python train.py --d_model=96 --norm_eps=1e-05 --lr_mult_o=2.0 --final_lr_fraction=0.0
Each number is 500 + 40 x the weight over its row's rms, rounded and kept within 0 to 999. Layers, rows and columns count from 0. Numbers have three digits each. The size before them is the row's rms in percent of the matrix's.

# q: layer 5 attention query, 96x96, rms 0.111, rows 0-25, columns 0-47
# k: layer 5 attention key, 96x96, rms 0.105, rows 0-25, columns 0-47
q0 095:564532459471468528528517559501505465551466492536557425505452555452501560480538465503468447464511530455433524580391519554505490474467449440521562
k0 108:501540490505523585510508500468527429477544472468570474540521498447538452497580456484483409484517493480400531550424557516467506498493486456470536
q1 102:519549535552456577507451547545506450481510426497443477532476509435583505495505446496474412518526523510518474414484496511471506490507502513498515
k1 106:502457473515511460588398508482474519495486420509595513445481516455542451510452506501466512485499534546509484459546463532464506558452443471569556
q2 102:440575488558520430561546542483428518467438505508503587462544497460479482435468493511559518594468546512585504435494453478493543466493501531461494
k2 099:499537448559531424540494513533461505479467505468489579467563496504416401460471480456469553552487612532575501465455528467421466437451522550483492
q3 098:491453474497513491516454552419451536485532494443527467542544530456438539502521525516480475555516487459404489529430529508512514489492575513533558
k3 105:479455512496518532495492502443482525482536488474565524494544496534501532546546509516493396466432476482388544462503558546508473508496480518564467
q4 107:464540486430458486491485505517563551506513554475512586501502483416547552516511457485458500534486467457579505517442505510535490518633449430389550
k4 104:498561534546533519433457424503464521492468575519491489520468482424519508524534493482459580479521499461566568547502553472484472510449444515491461
q5 098:537527483512492559534492544495524490507494507547521490513515546442494399558566551554468477509476489491505595508459589497470441565484566503459454
k5 107:548553469497489452484501447499503548562499542509542538504532483463485489482547551599545465560493498568484596498500531545502453523490493495444437
q6 090:503508496507508515477479450447428483494478471462442497559528541529503488443561443493476478586498515527443504551433541498546443487520418462498470
k6 125:475541441516474481574495450443467559436483505491529533598539489494401497488561519542460521475429536507541545491414476520499523567486529420519548
q7 172:513523447457537517460455531511506470448535504534529499443469609482563485521498469589458449483473477511544520463518517530499466524526507470512502
k7 095:508484496449528488478567495494525477492463543504428487466489577562562545516389546474486480522534499457494534476541532601510470525481495482544459
q8 141:475555497509516516476486521542545433501537508505435549536523535507512482510549516519511428443417477549543565492491447517551490489438481492436494
k8 101:493498506520507484463491499513427493483547506465479534495494516467478478534518468542569436501461552519561530446527519517464493552562509392508513
q9 103:490532494534477521527479536495511577479483484486477497546540532514547506493511501449479514618466523435568467421548498491485443538517466513468489
k9 105:531584415483472492534441538441534587463498418454422547500564536537527552511507480482509507581406531563537500416495468468467495570495477546543543
q10 074:542405482475504532487544508517505396468522549494462444523514536511458458450512515461518458554484486536546569500528484502498398522465453561479529
k10 104:512431503542493440523497481521508434445486504472430497491516438469523474457499507545479460517511576510481519537564509472540434543529515520513487
q11 100:559453523548528442558502496540463510426510465495576514491490548521528504532452482478597539513495527427515494555536519531486497437503542570442522
k11 104:476487512534504529529545502566496514449552520514576473512520547476467540510470561459630550510452433382530443509582499504548485453497514501472450
q12 111:477435502465501482493598446463556488503449627487495465521447475494505573534469530506526521458538475490427495512457514462472516494530488484483523
k12 113:503466565493525496424530508460523459503467536452579545443507523472437552530457529499514485422515483459548532518442498458522493435547503464536518
q13 109:511572498595491499516504586473502474422496525500532474502560500488487462458495529465432571538473446483527578449515440567477504470448458415493491
k13 088:456500518633539506499482564550510558445489498557481462616505510482477542431503471488484532531520544559479479456475509504499476465477522496486484
q14 100:564507503516441370490600536535557505550447522464512474460542542481453478485436506532529455443531527542550475438538533457453473560515548604512471
k14 111:478528480512460506540563507535489543514523545470552565455530453479545534502482521543515495466510455494583482489545504424447475466514453509521474
q15 092:526420456516485515571450515471478499536533508504452408554521519412512503493484461527488516480534503559534483500516466549574495483550477495476428
k15 107:501433481551448544559409468532507441538465519524493443525511485414438512509503470535476485479536490537541499430517475470611563506548486496505466
q16 083:491549499402543532500528521441518538485512557480436486450578556510556478494481516451529474568541528580486546496489532481486502558461544520539487
k16 103:565457510401523462527471495460541480518473518482427489475515567531518446485582506477552451526502534530489493557474519462506484477489527552561486
q17 097:467530499546576514526482488441504558475518520432492513440557485520439551503504492511475573504559475481570525543481473543513557478450500560515502
k17 111:587427530548490545466530480444498557486527520456470403461524509491508436461480537530509518548476587469499549550526510528527490504495546571484402
q18 097:461459518470480540537558537518549444550552491575516494510515447493478443488488421542448525537524543537598559498479497433475503482538504462484497
k18 109:493493512487519485547489499546507532502473538481446502464521525473497561490534425488437482405529490555502470504482472485465462564474497454446555
q19 120:563508510566562499572477561522433571451469545531510541539515453444464534522491486429516485531451443498497471502471522480460554538570509501514485
k19 108:525500485520557446517437596617424545465524529546520537503545462456485506470503496416521518578436443506504507518475469482510478451541524462504508
q20 096:469540476436508474544475537491509435545499474504530505434530509530528511426538434451516481502483585458493512495435521460535485532455502559565535
k20 104:491529503494466496522498474437425472476505514517520507459513569426477469513555515498507440490530591501497496500439458542494517549412498490564548
q21 083:466529499554483489539496510492455449403437516503466536418511450460529522512503508534491478435529578490527505561494464522519512506484558500592526
k21 097:510601480526436511547516514529516550495446474524463519448482430474583518506557543506487553428487571485435475535491538510524576475494563451537453
q22 094:522495544507602440500469511519434560440534493506525495465483483473497550514536463482442496478505408485510532437533523434451498469465507505532497
k22 103:483521504459540411518533544545489491531534500522563478506423514441481615435529501447541530465464463513522497429563514451447472475525565512517550
q23 112:470467492532485536463483523493445537562435477508521447525482547514447483555494555441497503446518546520517479464559538482525491547540483461499552
k23 110:457561488482448597529532532547518464584467492500533464477471483547472461512481439515509500498500516475615498482518530524519453473519535442452498
q24 098:489492504542421538398456561509502480513452442552543494521467478483528594461537525475482484476518514469428476551487510516545542485515443524503514
k24 101:483512422541481510538507518594503519503563492522526454520453504509516460487602477467484515517550504509418461618571468524525543468470447515524483
q25 105:506464533513505491401453470514492499576542521479456458526495481511417476433494533444465511420446553471492514504495554510507532424535552569468479
k25 091:530490553524498496470482522538465485491458577546462516579448458546463408520524493490532482534490556509541459515477508506558532473505486483436425